Weights of a small GPT-style language model, trained from scratch on English Wikipedia: 6 heads of 32 (2 for keys and values).
Each number is 128 + 24 x the weight over its row's rms, rounded and kept within 0 to 255. Layers, rows and columns count from 0. The size above them is the row's rms in percent of the matrix's.

# layer 6 MLP down (transposed), 768x192, rms 0.226, rows 373-439, columns 64-95
size [ 91 108  93  89 100  91 102  99 100 102  97  87  98  95 100  95  89  95  90 101  95  92  76 101 109 111  90 109 102 104 109 107 104 105 111 107 104 110  84  94  95  95 109  89 101  96  98  97 108  84  95 100  97  98 111  90  86 110  97 111 112 103 100 104 103 106  82]
[[143 120 134 140 125 124 153 105 137 105 117  90  71  89 104 140 125 117 128 184 153 174 156 125 113 142 138 125  96  84  97 107]
 [111 120 151 167 124 162 130 131  83 145 100 124 125 115 157 129 150 150 101 150  96 179  99 147 130 122 168 113  88 144 105 105]
 [ 90 157 116  90 125 111 129 140 102 118 121 167 120 128 138 150 131  97 147 128 124 137 121 149  89 114 160 121 124 105  98  94]
 [112 102 108 130 102 160 141 111 125 122 103 135 115 145 123  99 141 112 142 126 135 142 120  37 139 156 148 120 129 115 150 184]
 [154  91 127 110 169 122 111 157 101  86 115 118 108 133 116 108 109 155 102 170 146 129 122 119 111 181 133 122 159 132 146 141]
 [141 105 125 148 123  92 124 151 144 134 133 136 103 135 132 126  86 137 113 139 105 153 136  87 161 171 119 124 145 116 154 150]
 [106  97 144 129 133 130 149 121 141 129 112 104 142 145 139 129  92 137 129 159 127 106 137 168 137 113  94 121 120 126 109 138]
 [119 129 135 175 118 106 147 154 123 121 134 123 121  79 145 125 157 134 151 129 109 130 118 134 171 138 146 109 140 118 111 175]
 [117 116  91 132 132 142 119 113  73 161 125 110 118 155 137 113 114 130 144 122 109 136 110 134 159 124 152 175 152 139  97 158]
 [159 116  97 161  90  97 126 133 130  93 130  96 108 130 135 151 125 136 125 130 102 121 133 111 138 124 128 102 127 123 174 154]
 [107 110 127 135 119 108 140 128 119 153 143 118 155 129 146 108  94 120 122  97 146 136 110 169 128  95 111 125  88 114 159 142]
 [122 141 141  98 133 122 143 148 140 147 150  85 160  47 116 113 118 161 114 152 106 131 108  81 155 149  86 132 131 166  97 114]
 [167 174 110 162 137 124 167 162  87 139 138  88 132 114  96 138  81  94 126 118 148  78 116 120 112  67 138 148 145 152 106 128]
 [142 157 134  99 124 147 108 126 101 147 144 116 106 101 129 121 102 124 149 142 113 153 114 142 142  99 142 159 172 174 158 111]
 [148 102 132 161 133 128 154 129 149 153 116 128 141 165 121 134 118 149 103 119 130  77 127 140 109 113 131 132 100 151 168 147]
 [149 107 126 102 146  95 163 158 167 162 143 128 174  89 134 144 161 151 140 122 121 137 121 150 148 134 128 116 118 168 155 107]
 [158 107 187 128 107 150 174 109 114 120 107 129 102 127 124 127 113 141 171  96 110 112 145 105 141 145 131 136 116  90 173 143]
 [123 131 125 106 119 111 146 105 119 140  88 141  81 109 113 131 134 158 108 115 144 122 127 165 131 164 129 128 145 131 128 118]
 [163 145  95 114 113 139 149  94 144 167 156 111 122 140 151 179 123 160 110 159 106 139 176 131 112 129 118 106 165 100 130 110]
 [125 137 129 122 121 110 140 124 135 132 111  73 157  99 124 119  85 143 111  99 178 132  82 145 108  84 157  82  79 129 127 112]
 [152 118 137 165 133 150 139 134 130 123 180 145 177 119 136 131 115 122 135 154 163 151 155 126  99 142 138 143 109 117 128 114]
 [ 96 149 150 106  95 108 131 125 117 142 110 121 186 136 105 165 108 106 182 112  93 116 124 154  98 124 108 101 183 122 115 137]
 [159 123 154 118 162 120 130 102 155 118 144  87 135 109 133  84 117 100 136 110 146 108 109  81 117 102 138 154  89 114  87  92]
 [135 131 110 124 103 147 112 107 113 110 140 118 124 145 161  90 173 126 138  96 110 116 120 158 106 150 103 136 124 161 120 156]
 [113 150 171 144 129 110 125 102 169 102 100 104 189 144 110 126 115 113 123 134 156 117 182  93 137 132 143 127 124 181 141 137]
 [139 107 149 148 129 119  95 113  99 105 138 131 140 203 146 139 127 150 122 137 106 129 131 124 120  89 119 144 164  82 112 171]
 [129 125 116 194 109 137 110 118 102 133 133 159 151 169 120 140 103 138  66 132 131 144 153 127 140 130 152 134 127 116 106 127]
 [171 128  93  96 124 119 129 125 138 129 143 139 134 157 185 144 121 168 102 106 115 120 132 130 120 117 145 134 155 129 138 121]
 [182 148 121 153 114  94 125 128 154 170 110 104 106 124 115 150 133 105 152 123 106  92 121 129 114 136  90 150 163 121 170 142]
 [151 131 141 124 125 127  93  67 126  75 120 140 104 148 154 173 101 149 166 129 155 150 143 133  78 123 129 121 119 122 158 161]
 [146  85 141 117 148 146 117 106 124 136 106 142 129 169 149 185 124 124 140  81 170 151 141 152 101 129 112 135 148 134 120 119]
 [118 151 166 153 139 164 121 133 107 101 106 117 165 166 141 129 106 127 135 178 154 134 143 126 149 153 147 100 188 121 135 129]
 [133  84 137 168  93 140 122 134 118 121 158 108 146 145 148 151 168  93 137 131  89 133 118 104 123 137 125 145 125 105 156 124]
 [136  91 105 137 125 135 124 129 155 146 116 128 144 130 145 135 120 142 112  62 137 121  84 131 132 118  99 109  91 123  76 159]
 [129 138 125 126 136 128 129 138 136 120 112 111 138 127 143 114  76  64 156 123 127 120 125 103 119 127 118 123 118 149 131 105]
 [157  88 116 124  66 132 116 127 172 144 113 158 123 132  84 124 139 125 134  88 126  77 131 113 142 114 158  96 136 114 147 166]
 [119 107 120 129 128 118 169 122 122 117  78 105 117 123 130 118 145 132 148  92 145 125 148 132 162 112 157 110 183 141 172 150]
 [115 132 143 142 145 104 154 127  90 153 142 119 172 142 119 145 128 113 109 118 141 106 135 137 109 120  88 144 137  89 128 106]
 [129 109  87 143 158 143 130 126 118 123 105 135 151 132 136 107 103 139 130 164  91 129 151 105 140 165 172 163 160 121 128 116]
 [170 124  94 118 125 164 150 135 113 133  78 124 154 117  76 150 120 112 135  81 155 130 127 111 113 188 144 152 160 134 154 161]
 [118 134 118 106 123 155 111 147 153 130  92 112 108 147  87 105  80 146 123 180 146 118 124 124 109 110 121 158 128 140 105  94]
 [114 106 171 115 130 123 113 117 119  99 117 129 140 121 106 160 107 127 163 151  97 109 163  65 130 155 118 117 145 134 164 146]
 [184 116 151 135 127  99 111 113 187 150 172 103 154 166 110 134 112 111 173 144 148 139  97 116 156 123 134 190 158 104 114 135]
 [137 188 160 123 163 134 130 135  91 128 174 129 129 155 161 103 100 141 119  97 113 167 132 157 135 126 136 147 142 170  93 118]
 [108 147 157 118 116 100 154 146 122  92 108 124 101 144 129 148 124 117 138 101 116 136 156 128 157  76 172 126 145 147 175 124]
 [122 131 139  93 108 116 150 173 125 197 178 140 169 138 120  83  95 147 133  93 140 122  93 128 150 169  96 104 117 137 150 106]
 [116 127 140 131 125 133 124 147  92 113 156  93  91 159 168 120 110  97 128 158 141 111 155 153  89 148 141 165 133 129  98 116]
 [120  94 145 169 131 128 146 155 107 116 102 121 105 168 163 162 155 114 104 138 118 140 123 132 115 116 108 166 115  72  76 148]
 [136  76 100 113 104 113 142  94 123 139 105 109 103 112 107  98 176 106 139 146 106 124 173 107 136 134 121  97 143 150 147 106]
 [112 103 158 124 112 135 116 100 116 157 105 115  88 135 155 160 149 153  93 164 127 141 137 160  66 161 102 140 144 144  96 115]
 [121  88 137 113  95 114 133 119 114 128 100 137 128 105 160  85 161 106 129 145 152 116 131 124 143 124 149 144 108 157  98 108]
 [135 107 144 146 116 123 121 113  95 139 100 133 137 126 135 129 114 191 168 148 125 152 100 103 145 134 157 136 142 142  83 125]
 [130 118 141 119 111 112 161 159 150 158 108 139 132  98 171 114 139 159 149 117 119 147 173 143 146  94 136 147 133 124 122  98]
 [125 155 122 110 176 131  88 123 131 117 151 129 107 123 104 106 140 124 131 157 136 181 160 100  84 150 102 118 142 124 107 176]
 [165 127 145 145 147 138 103 132 139 105 152 159 136 121 160 138 132 155  97 152 163 119 115 153 122 125  97 173 170 155 127 114]
 [138 109 117 128 129 144 180 148 146 150 170 128 145 134 115 127 135  98 170 150 147  98 159  93 117  82 142 140 105 142 131 127]
 [ 97 130 165 111  67 147 113 120 102 151 133 192 131 129 108 132 113 134 146 128 108 139  78 136 148 117 176 130 143 138 135 110]
 [145 128 127 125 103  98 128 159 131 146 109 139 115 132 112 134  91 114 110 157 178 130 115 164 141 183 147 144 121 129  96 128]
 [157 146 152 112 108  87  89 130 125 129 103 116 116 117  69 105 121  88 161 146 175 145  97 182 142 139 124 134 105 121 153 135]
 [123 120 112 170 129 119 144 133 120 122 140 141  76 131 121 117  93 107 104 111 131  98  97 113  69 133 109 166 135 142 103 106]
 [131 116 129 161 121 138 123 137 146 101 149 101 125 106  82 138 143 113 117 140 131 138 130 118 106 162 162 171 178  97 135 160]
 [147 112 103 142 127 119  98  93 168 110 117 164 143 108  73 105 109 169 147 157 101 177  95 138 144 136 171 131  81 175 119 191]
 [144 173 148 128 162 139 154 123 133  99 140 128  78 129  98 125 132 138 149 119 112 103 137  99  90 158 107 132 165  76 114 115]
 [131 112  82 124 128 122  80 152 100 142  98 125  93 103 148 159 162 113 143 137 100 105 138 128 119  86 161  99 128  96 159 122]
 [ 98 152 161 159 111  77 152 113 156 149 121 122 138 115 161 137  94 169 117 141 156 143 119 146  91 141 117 119 151 152 167 130]
 [112 136 110 150 113  95  87 119 137 135 109  96 159 142 120  83 122  72 122 101 138  92 132 105 114 113 169 106 113 151 118 136]
 [131 165 139 139 122 122 110 118 133 137 124 126 114 111 106 131 148 119 150 158 133 118 125  83 133 175 107 165 136 120 137  83]]
# layer 6 MLP gate, 768x192, rms 0.232, rows 374-440, columns 64-95
size [107  89 105 104  92  98 105  92  98  94  85 105  93  97 103  97  90  90 114 100 103  88 101 100 107  86  98  98  94 106  92  99 104 113 119 100 107  90  95  97  94 110 102 118 100  95  95 105  98  93 106  94  93 101 108  88  89  94  95 104  99 100 100 103 105  93 105]
[[136 121 113 161 123 132 128 117 154 141 134 169 131 163 156  99 130 119  91 105 133 124 147 132 158 102 143 112 111 143 132 140]
 [ 36 134 131  73 140 167  98  88 134 105 103 160 139 109 120 149 180 115 143 133 142 120 139 104 136 135 104 154 118 142 169 173]
 [164 115 130 131 140 147 127 123 113 125  95 172 116 118 126 145 159  70 135 148 107 151 159  50 161 112 132  82 130 111 132 164]
 [ 68 137 120 113 125 133  87 133 160 152 142 135 133 122 122 147 108 131 120 109 138 134 162 124 111 139 119 123 121 144 157 113]
 [ 83 130 122 121 144 124 131 123 157 147 132 154 145 171 128 159 122 101 121 129 104 120 129 149  88 143 123 111 138 114 135 141]
 [136 140 156 143 103 131 136 118 115 133 116 171 128 162 122 109 138 130 126 133 177 146 125 133 139 133  73 129  75 150 127 106]
 [121 131 191 167 103 113 166 113 111 109 138 145 105 157 111 132 161 139 156  80 139 123 129 149 138 113 101 169 111 126  91 121]
 [140 115 112 123 148 128 119 102 111 120 116  90  85 130 141  72 127 134  83 148 131 102 113 140 154 122 136 143 131 107  97 114]
 [133 136 120  78 180 123 102 136 138 123 136 146 133 136 127 131 120 114 109 141 130 164 109 113 115  79 117 147 137 130 177 140]
 [136  93  83 124 112  88 112 117  87 124 104 148 114 122 132 131  94 108 147  99 110 125 143 150 126  88  95  90  98 188 162 122]
 [131 161 156  83 133 117 104  99 148 174 132 143 116 117 162  98 122 135 186  95 152 100 126  91 173 138 118 132 142 146 127 139]
 [134 133 185 135 124 159 114 118 127 109 112  98 173 134 128 130 141 105 131 112 147 133 108 139 111 133 147 124 130 118  89 110]
 [114 102 101 102 136 100 124 117 131 118 115 152 112 150 151 124  95 122  82 136 116 123 100 152 124  98 105 130 115 128  96 110]
 [ 81  80 110 110 143 130 140 168 144  67 167  90  94 153 127 120 145 113 144 105 169 131 126 192 124 155 144  81 135 139 117 134]
 [115 121 135 126 138 113 113 120 154 120 148 126 111 126 140 152  97 125 159  97 162 129  98 196 111  96  84 161 151 142 151 148]
 [127 120 150  94 127 151 202 109 154 118 121 163 125  93 136 100  70  99 196 109 125 121 110 160  99 119 146 111 124 144 149 150]
 [149 108 115 137 161 122 112 118 109 105 100 137 159 147 160 148 160 146 121 148 111  98 147 135 126 137 124  85 148 154  92 131]
 [ 91  98 111 150 154 122 128 167  91 101  84 173 184 116 148 171 122 124  85  86 157 124 138  84 140 140 122 120  94 143 117 147]
 [130 125  91 105 138 113 122  86 157 139 160 138 131  99 111  93 104 132 116 127 102 147 138 117 128 177 178 108  99 123 166  93]
 [139 155 118 112 153 148 119 119 115 176 126 143 150 173  86 110 151 143 150 127 138 157 132 101  96 108 122 153 142 135 107 162]
 [126 140 190 122 144  97 135  71 124 158  99  95 143 135 148 118 150 164 134 135 116  99 136 106  95 123 123 119 155 161 150 121]
 [102 145  86 108 111 118 132 113  74 154 119 150 102 115 133 154 126 128 147 101 152 143 136 129 149 141 158 148 102 110  75 164]
 [132  97 125 131 134 173 121  68 108 139 141 125 138 119 121 130 148 131 147  60 102 130 139 120  91 139 147 117 106 138 111 131]
 [137  97  67 171 132  66 153 121 151  96 139  96 140 170 163 144 145 134  96 132 113 119 144 112 145 132 125 139 142 167 165 115]
 [160 131 166 130 138 108 100 130 122 140 139 145 149 114  66 141 142 133 120 149 133  81 125  82 104 133 136 135 127 182 134 137]
 [132 146  91 147 140 129  76 154  97 126 174 127 129 178  86 119 162 128 168 168 134 121 155 139  67 168 141 166 138 127 137 123]
 [131 159 150 145 136 127 121 128 134 108  98 127 105 119 148 124 136 117 156 117 136 135 192 122 129 152 160  73 109 136 131  98]
 [108 142 114 142 136 103 136 143 136 100 143 118 117 116 123 115 135  80 160 149 149 120 124 150 101 169 127 117 164 162 161 112]
 [141 121 111 125 114 102 142 163 121 130 128 130 101  92 102 127 110 142 112 127 150  80 152 115 134 192 139  83 145  94 146 130]
 [156 146 178 114 118 134 122  94 107 121 147 122 115 132 107 111  83 100 117 147 138 127 135 125 107 211 115 103 110 149 122 106]
 [125  98 119 146 148 103 138 125 104 122 153 138 159 138 138 105 119 144 157 134 111 164 124 123 113 120 117  95 146 142 143 128]
 [100 137 141 167 142 132 109 123 135  68 115 100 106 170 145 152 120 126 186 138 134 135 122 134 128 154 154  95 143 128 138 117]
 [122 167 113 135 136 131 155 128 135 142 162 143 143 193 146 123 111 127 150 143 144 182 136 173 163 157 163  85 129 153 147 117]
 [135 123 172 114 134 125 112 134 111 106 106 105  94 126 148 148  92 129 130 129 137 112 139 133 154  89 127 117 134 166 148 129]
 [106 196 159 154 157 142 142 133 102 112  85 110 138 114 133  91 132  84 120 167  58 117 117 127 133  89 116 107 167 162 136  84]
 [ 88 155  73 181 137 113 121 126 104 114 110 109 101 154 104 166 112 166 122 110 129 160 125  69 147 117 157 128 152 143 129 139]
 [123 173 107 108 104 122 164 119 146 112 157 144 140 123 143 126  72 145 135  91 131 118 140 127  95  93 151 127 115  75 130 110]
 [140 130 122 108  95  73 131 116 126 145 120 154 109 140 129 100 103 152 147 112 106 150 104 172 154 150 111 171 115 108 128 145]
 [165 122  97 148 182 179 125 137 140 134 143 148 132  96 131 146 119  82 136 142 120 123 122  49 181 127  81 145 118 154 128 131]
 [111 168 150 117 143  81  89 161 115  95 137 135 148  79 130 144 135 120 151 159 129 136 159 183 156  83 147 108 106 107 152 142]
 [185 124 103 175 173 115 146 147 123 139  95 120 131  87 103 118  63 127 127 135 177 170 151 111 133 135 128 112 164 134 167 139]
 [ 96  88 103 126 123  98  93 115 145 130 142 143 111 190 122 144  86 176 148 150 144 123 107 105 156 140 149 115 129 102 146 118]
 [120 114 143 141 119 104 148 162 128 122 144 116 109 137 138 115 126  95 145 148 114 114 141 153 166 172 118 141  85 142 148  71]
 [ 95 118 132 114 180 174  88 112 160 118  95 188  95 111 137 120 122 101 101  84 121 185 124 109 118 116 110 104 143 151 157 109]
 [130 162 183 111 138 116 100 105 134 135  88 149 149 120 110 129  72 126 101 133 116 115 129 116 112 116 120 144 158 162 160 156]
 [122 130  95 101 189 128 108  94 101 150 121 117 115 179 151  92  94 141 168 144  96 123 134  88  96 171 139 118 131  89 119 155]
 [109  73 147 123 158 151 120  92 122 111 121 154 142 113 174 130 122 116 157 167 124 100 139  85 114 138 152 146 122 117 124 135]
 [139 140  88 150 122 149 152 134  96 146 143 146 145  98  76 114 123 162 151 138 159 163 138 131 149 161 132 133 126 128 110  67]
 [106 117 132  91 139 103 118 118 142 158 138 107 119 105 120 116 121 145 105 103 170 170 108  81 125 152 120 147 146 158 137 162]
 [102 126  84 142 154  81 165 131 159 127 115 146 170 129  41 133 145 151  99 151 164 152 134 129 116  92 149 113 114 156 109 108]
 [132  85 153  78 151 118 154 147 104 109 162 118 137 128 150 100 143 107 108 160  78 108 134 154 175 148 119 118 142 116 103 116]
 [160 133 147 113 147 102 120 121 127 197 139 118 139 158 114  99 151 109 125  97 105 116 155 120 124 165 127 170 112 104 108 168]
 [ 99 101  77 126 109 145 133 110 132 147  76 125 155 141 125 139 167 159 152 127 132 118 176 104 143 112 131 122  83 147 135 118]
 [152 155 178 113 116  73  97  66 162  79 145 167 139 125 135 166 141 106 112 116 140  86 111 112 147 140 118 121 124 166 103 111]
 [121 158 142  71 149 100  96 118  96 126 129 138 110 135 147 101 157 112 139 113 128  98 141 120 168 133 138 101 141 137 144 126]
 [115  92 119 110 136 117 157 104 138 166 147 167 147 157 127 122 121 105 115 105 134 149 116 161 111 142 170 119 101 113 125 118]
 [126 123 143 128 123 156 114  97 164  80 106 111 166 156 131 166 138 117 161 161  83  83 157  96 136 139 126 150  99 143 130 126]
 [156 101 129 135 107 124 151 124 126 127 148 115 108 111  73  92 150  97 132 138  94 154 107 134 151 117  91 156 118 137 163  84]
 [ 92 121  71 148 127 129  97 148 153 148 109 132 107 157 100 109 148  93 129 154 116 163 133 121 100 168 100 154 137 156  90 123]
 [138  96 145 118 132 165 155 118  90 123 144 148 107 125 110 169 108 104 129 145 133 113 134 129 148  91 111 147 167 131 140 152]
 [170 100 115 137 176 128 188 146 119  97 162 153 110  79 110 117 131 133 160 122 147 129 120 172 114 163 150 114  96 164 161 174]
 [158 101 138 105 133 122 190 108 129  88 128 150 141 146 161  99 133  76 147 158 122  93 147 116 105 121 132 167 135  99 106  77]
 [131 117  81 104 114 114 120 131 126 132 122 100 106 143 160 131 118 132  96 132 139 104 165  88 133 171 146 144  83 106 143 149]
 [100 108 113 140 115  86 115 126 116 148 108 160 125 182  89 134  83 128 128 113 129  96  92 115 120 150 142 177 144 155 112 167]
 [147 181 150  83 127 104 140 129 103  96 158 134 135 135  95 136 143 119 113 132 112 143 113 132 122  96  96 113 169 123 173 116]
 [169 118 134 106 128 126 146 126  92  93 125 147 145  85 133 139 133 123 154 146 120 130 145  92 132 121 132 126 141  70  90 116]
 [117 145 100 131 133 135  93 130 115 121 142 134 122 115 117 147 114 116 141 121 132 138 153  92  90 143 119  90 169 153 102 137]]
# layer 6 MLP up, 768x192, rms 0.244, rows 374-439, columns 64-95
size [ 96  89  93 111 100  93 102  90 101  92  89  95  97 105 102  95  96  90  97  96  95  94 107 106 107  90 113  97 100 102 105  99  95 103 106 109 100  85  90  83  89 110 100 108  95  94  95 110 105  93 104  99  95  94  98  88 104  96 101 110 104  99 100 101  97  89]
[[165 155 124 108 141 152 108 132 132 166 175 109 105 124 140  83 130 138 154  99 134 134  94  87 129 100 126 120 103 153 141 158]
 [150 114 129 122 149 125  97 119 102 105 108 127 114  70 100 117  89  97 127 111 114 115 103  99 123 149 146 123 158 142 167 156]
 [ 76 100 120 102  80 122 124 139 158 117 106 120 121 133 110  96 125 113 150 115 122 149 164 137 122 138 147 138 158 109  98 155]
 [111 155 100 131 130 116 144  91 151 131 116 136 159 111 146 150  98 126 105 125 127 138 127 148 126 146 147 121 152 155  86 129]
 [155 155 121 125 133 101 114  52 111 113 121  85 133 127 156 161 109 130 120 146 140 134  82 151 136 105 138 139 111 124  95 141]
 [149 102 126 148 136 138 125 104 124  83 148  83  99 152 153 113 101 174 109 106  88 115 130 150 127 176 141 151  91 137 141 171]
 [153 155  96  95 177 100 164 149 190 126  77 154 172 175 128 124 181 136 130  85 106 130 130 121  97 135 114 149 100 135 148 128]
 [ 89 145 153 128 122 128 141 143 137 108 135 155  87 103  93 133 151 162  95 139 150 142 102 145  99  87 139 111 152  91 155 126]
 [108 121 103  99 125 120 108 189 140 131 124 155 128 146 114 159 109 147 138 120 132 154 129 140 129  90 104  67 101 118 121 122]
 [126 135 119 167 144 129 140 113 137 124 124 135 169 125 125 119 154 107 105 116 119 127 168  88  90 109 145 112 171 121 121 151]
 [138 165 121 178 123 127 119 128 117  87 142 101 142 139 100 114 102 121 128 166 107 158 113 150 140 170 152 156 116  73  96 103]
 [121 134 158 114 152 127 120  79 144 134  71 122 132 134 165 125 127 155 159 153 118 142 117 137  79 132 154 165 171 171 126 100]
 [145 165 163 148 136 133 147 121 128 107 128 134 116 108 132 113  94 136 146 135 107 109 112 170  79 149  70 127 112 185 127 118]
 [163  98 124 124 120 126 114 140 142 162 139 106 126 116 144 139  80 146 140 151 141 129 175 174 161 109  89 128 143 152 110 109]
 [113 161  98 143 115 146 135 106 136 102 113 157 118 169 134 148 156 151 130 121 148 121  92 158 171 156 171 120 157 130 156 107]
 [106 142 125 135  86 181 158 116 116 158 171  93 139 130  91 155 101 103 172 134  97 131 145 139  90 130 110 133 116 128 147 116]
 [134  98 152 130 171 167 131 126 175 126 147 107 127 170 131 134 159 136 151 132 141 186 100 176 109 131 141 135  98 153 153 137]
 [109  89  96 124 137 117 129 101 109 160 141 159 125 108 115 126 144 105 147  91 119 115 115 119  80 169 147 140 118 133 145 115]
 [ 49 136 115 105 124  86 125 148 131 129  57 146 142 140 111 158 103 172 136  92 122 185 110 146 114 105 155 121 111 116 105 152]
 [111 149  74 118 144 114  95 157 128 157 165 117 141  68  86 176 133 127 112 145 120 128 110 145 124 108  90 104 113 138 149 148]
 [112 110  93 124 146 104 113 160 130 130 136 145 133 134 103 125 143 144 116 132 132 134 168 154 119 115 130 139 125 168 147 122]
 [ 92 135 149 106 115 100 107 112 124 177  75 100 108 138 159 122 130 165 113 141  98 129 116 157  89 136 150 137 119 133 145 153]
 [165 146 131 126 146 164  98 144 116  97 150  70 138 106 150 102 157 143 150 142 106 116 115 152 114 119 126 137 105 139 140 157]
 [116 129 132  96 123 112 106 135 134 104  96 100 132 125 120 127 145 147 126 155 122 124 152 153 106 112 121 113 105 157 187 137]
 [148 138 110 136 150 118 112 120  68 137  96 118 145 113 124 121 114 103 141 116 164 160  69 102 174 149 105 133 131 153 142 116]
 [143 167 125 142 107 126 110  92 131 164 124 174  62 136 138 135 154 138 104 152 130 114 122 112 127 149  78 141 142 131 153 132]
 [ 81 138 129 171 110 171 132 113 120 143 140 123 143 137 135 118 118 127 136 114 154 157 178 102 137 176 136  85 123 123 127 104]
 [131  69 109 145 154  77 132 130  85 167 127 150 123 182 141 121 131  97 138 156 120  66 138 127 152 136 105 169 160 143 153 123]
 [125 120 132 104  98 160 115 140 153 160 124 113 103 110 120 110 115  97 112 117 158 142 107 139 135 148 139 110 115  85  89 133]
 [198 129 123 137 175 109 115 111 132 147 146 104 152 123 137 113 143 148 115 149  98 127 126 130 131 116 175 148 158 105 149 145]
 [113 126 141 137 118 121 163 129 140 143 114 102 146 145 137 121 193 134 147 160 133 117 147 138 120 140 129 160 153 154  91 129]
 [122 105 114 119 124 159 137 129  77 124 124 158 133 114 103 133 114 120 102 192 161 109 153 126 189 117 143 140  67 152 116 129]
 [117 101 123 125 130 114 114 131 136  87 128 161 167 110  80 113 140 145 124  92 171 128 150 110 152 166 139  66 139  94 119 118]
 [119 135 126  96 112 110 121 128 147 167 171 120 147 166 112 126  93 136 100  89  97 109 132 111 160 159 130 148  78 112 154 133]
 [113 113 106 124  92  94 120 114 171 167 164 136 110 160 129 147 125 107 170  97  24 117 135 101 146 134 165  85 138 112 125 153]
 [130 114 140 130 158 194 130 108 124 113 124 109 132 159  88 110 151 110 151 109 151 135  76 167 111 145  89 139 108 136 111 131]
 [138 156 160 103 114 113  86 124 126 160 134 138 125 127 129 101 107 147 149 116 148  88 114 143 129 130 167 121 109  98 176 115]
 [145 137 133 102 154 113 140 135 116 133  80 143 116 103 146 110 169  93 141 147 180 104 123 107 102 138 132 115  84 142 146 148]
 [138 147 124 144 138 104 136 130 129 143 144 137  92 121 156 145 144 146 154  97 159  87 160  85 139 163 117 129 136 156 137 160]
 [162 135 140 110 158 126 132 123 112 162 125 125 115 174 150 161 110 113 111 116 129 137 138 136 131 141 108 107 164 126 124 184]
 [126 150 116 146 118 128 111 105 111 169 142 147 111 136 101 165 155 106 154 162 175 103 135  85 107 144 118 157 136  95 134 136]
 [108 137 132 108 125 121 144 153 131 108 149 141 109 103 107 120 132 129 123 130  99 174 136 186 110 130 153 112  94 154 156 107]
 [184 117 163 104 139 114 172 150 109 124 109 120 130  99 128 135 104  87  78 113  92 157 158 129 150 171 135 119 151 133 113 147]
 [156 121 131 142 111 150 149 143 130 128 174  67 118 159 142 147 157 129 104 128 123 126 123 138 129 133 144 148 163 132 144 169]
 [137 130 123 116  89 110 139 159 153 153 152 134 120  95 115 114 138 126 149 121  97 137 148 127  80 131 103 163 118 121  94 140]
 [134 148 132  99 116 111  96 141 151 158 101 127 114 106 164 121 144 178 124 136 117 106 121 165 126 111 101 133  86 101 118 129]
 [129 108 126 141  82 127 159 147 142 132 104  95  96 117  99 150  88 131 138 108 146 155 137 184 104 109 134 137 176 144 120 138]
 [141 134 143 100  94 153 116 121  97 130 130 108 140 138 133 115 110 154 193 111 154  79 156 117 100 155 138 107 122 167 128 138]
 [130 118  77 171 114 106 107 158 142 189 106 139 117 132  72 150 133 163 152 121 137 143 122  96 123 131 135 146 129 140  89  89]
 [153 128 124 123 125 123 117 134 109 159 122 166 125 129 115 153 120 159 120 135  90 148 143 151 180 140 161 128 109 140 153 127]
 [118 137  99 114 101 119 106 144 141 130 111 130  93 176 125 119 130 103 131 138 159 156 120 101  85 128 181 110  90 124 111 143]
 [ 93  79 104 123  94 148 120 100 128 129 127 127  89 118 157 130 146 130 110 155 114 112 141 151 136 151  99 110 123 141  79 126]
 [101 123 128 126 114 164 146  85 133 106 178 158  81 157 126 130 132 137 101 124 120 129 186 115 114 132 103 136 156  94 149 136]
 [139 124 157 124 141 129 124 132 157 136  99 158 127  98 153 137 161 143  76 137 154 157  98 130 150 126 122 107 139 137 114 116]
 [130 139 123 124  70 141 109 147 132 136 133 135 136 134 115 140 175 123 129 110 134 177 157 177 116 147 116 133 134 150 128 129]
 [110 134 160 122 122 171 122 129 135 124 152 150 107 146 103 143 152 112 134  91 132 185 176 132 116 180 118 130 130 129 143 108]
 [160 123 133 127 112 122 108 150 133  77 130 139  99 131 160 149 101 156 112 107 102  78  86 157 124 140 106 110 127 145 113 139]
 [131 126 124 140 107 153 128 144 144 140 118 142 155 116 129 116  69 122  90 137 118 108 150 143 125 109 108 137 135  87 156 143]
 [142 137 110 148 129 176 166 169 141 104 109 134 112 198  96  83 134 116 111 150 112 144  97 135 124 122 136 142 120 123  90 151]
 [114 115 156 120 124 113 107 139 139 117 158 108 117 130  84 137 124 167 119 127 174 146  89 117 109 158 106 140 193 116 130 134]
 [121 114 119 115 124 136 157 126 121 133 123 135 107 119 114 111 127 152 107 129 111 118 173 138 129 181 105 120  78 159 131 163]
 [133 129 130 143 139 146 146 157 149 123 174 161 144 110 126 122 129 107 126 111 140 126 126 132 121 114 125 134 134 110 153 100]
 [157 137  74 139 106 122 114 156 135 159  97 133 160 131  98 176 124 139 116  92 125 135 146 125 133 110 149 134 160 105 158 155]
 [100 104 113 146  77 129 122 129 104 135 129 132 106 127 135 127 132 108 118 127 146 163 141 117 135 133 128  94 151 106 100 188]
 [106 156 126  93 169 104 102 134 150 136 161 162  85 137 157 170 103 116 127 131 120 147 143 136 110 159 135 109 134 108 124 153]
 [127  96 146 132  97 171 143 132 152 117  94  91 143 137 147 111  92 155 128 109  81 149 130 173 116 107 108 101 116 145 142  94]]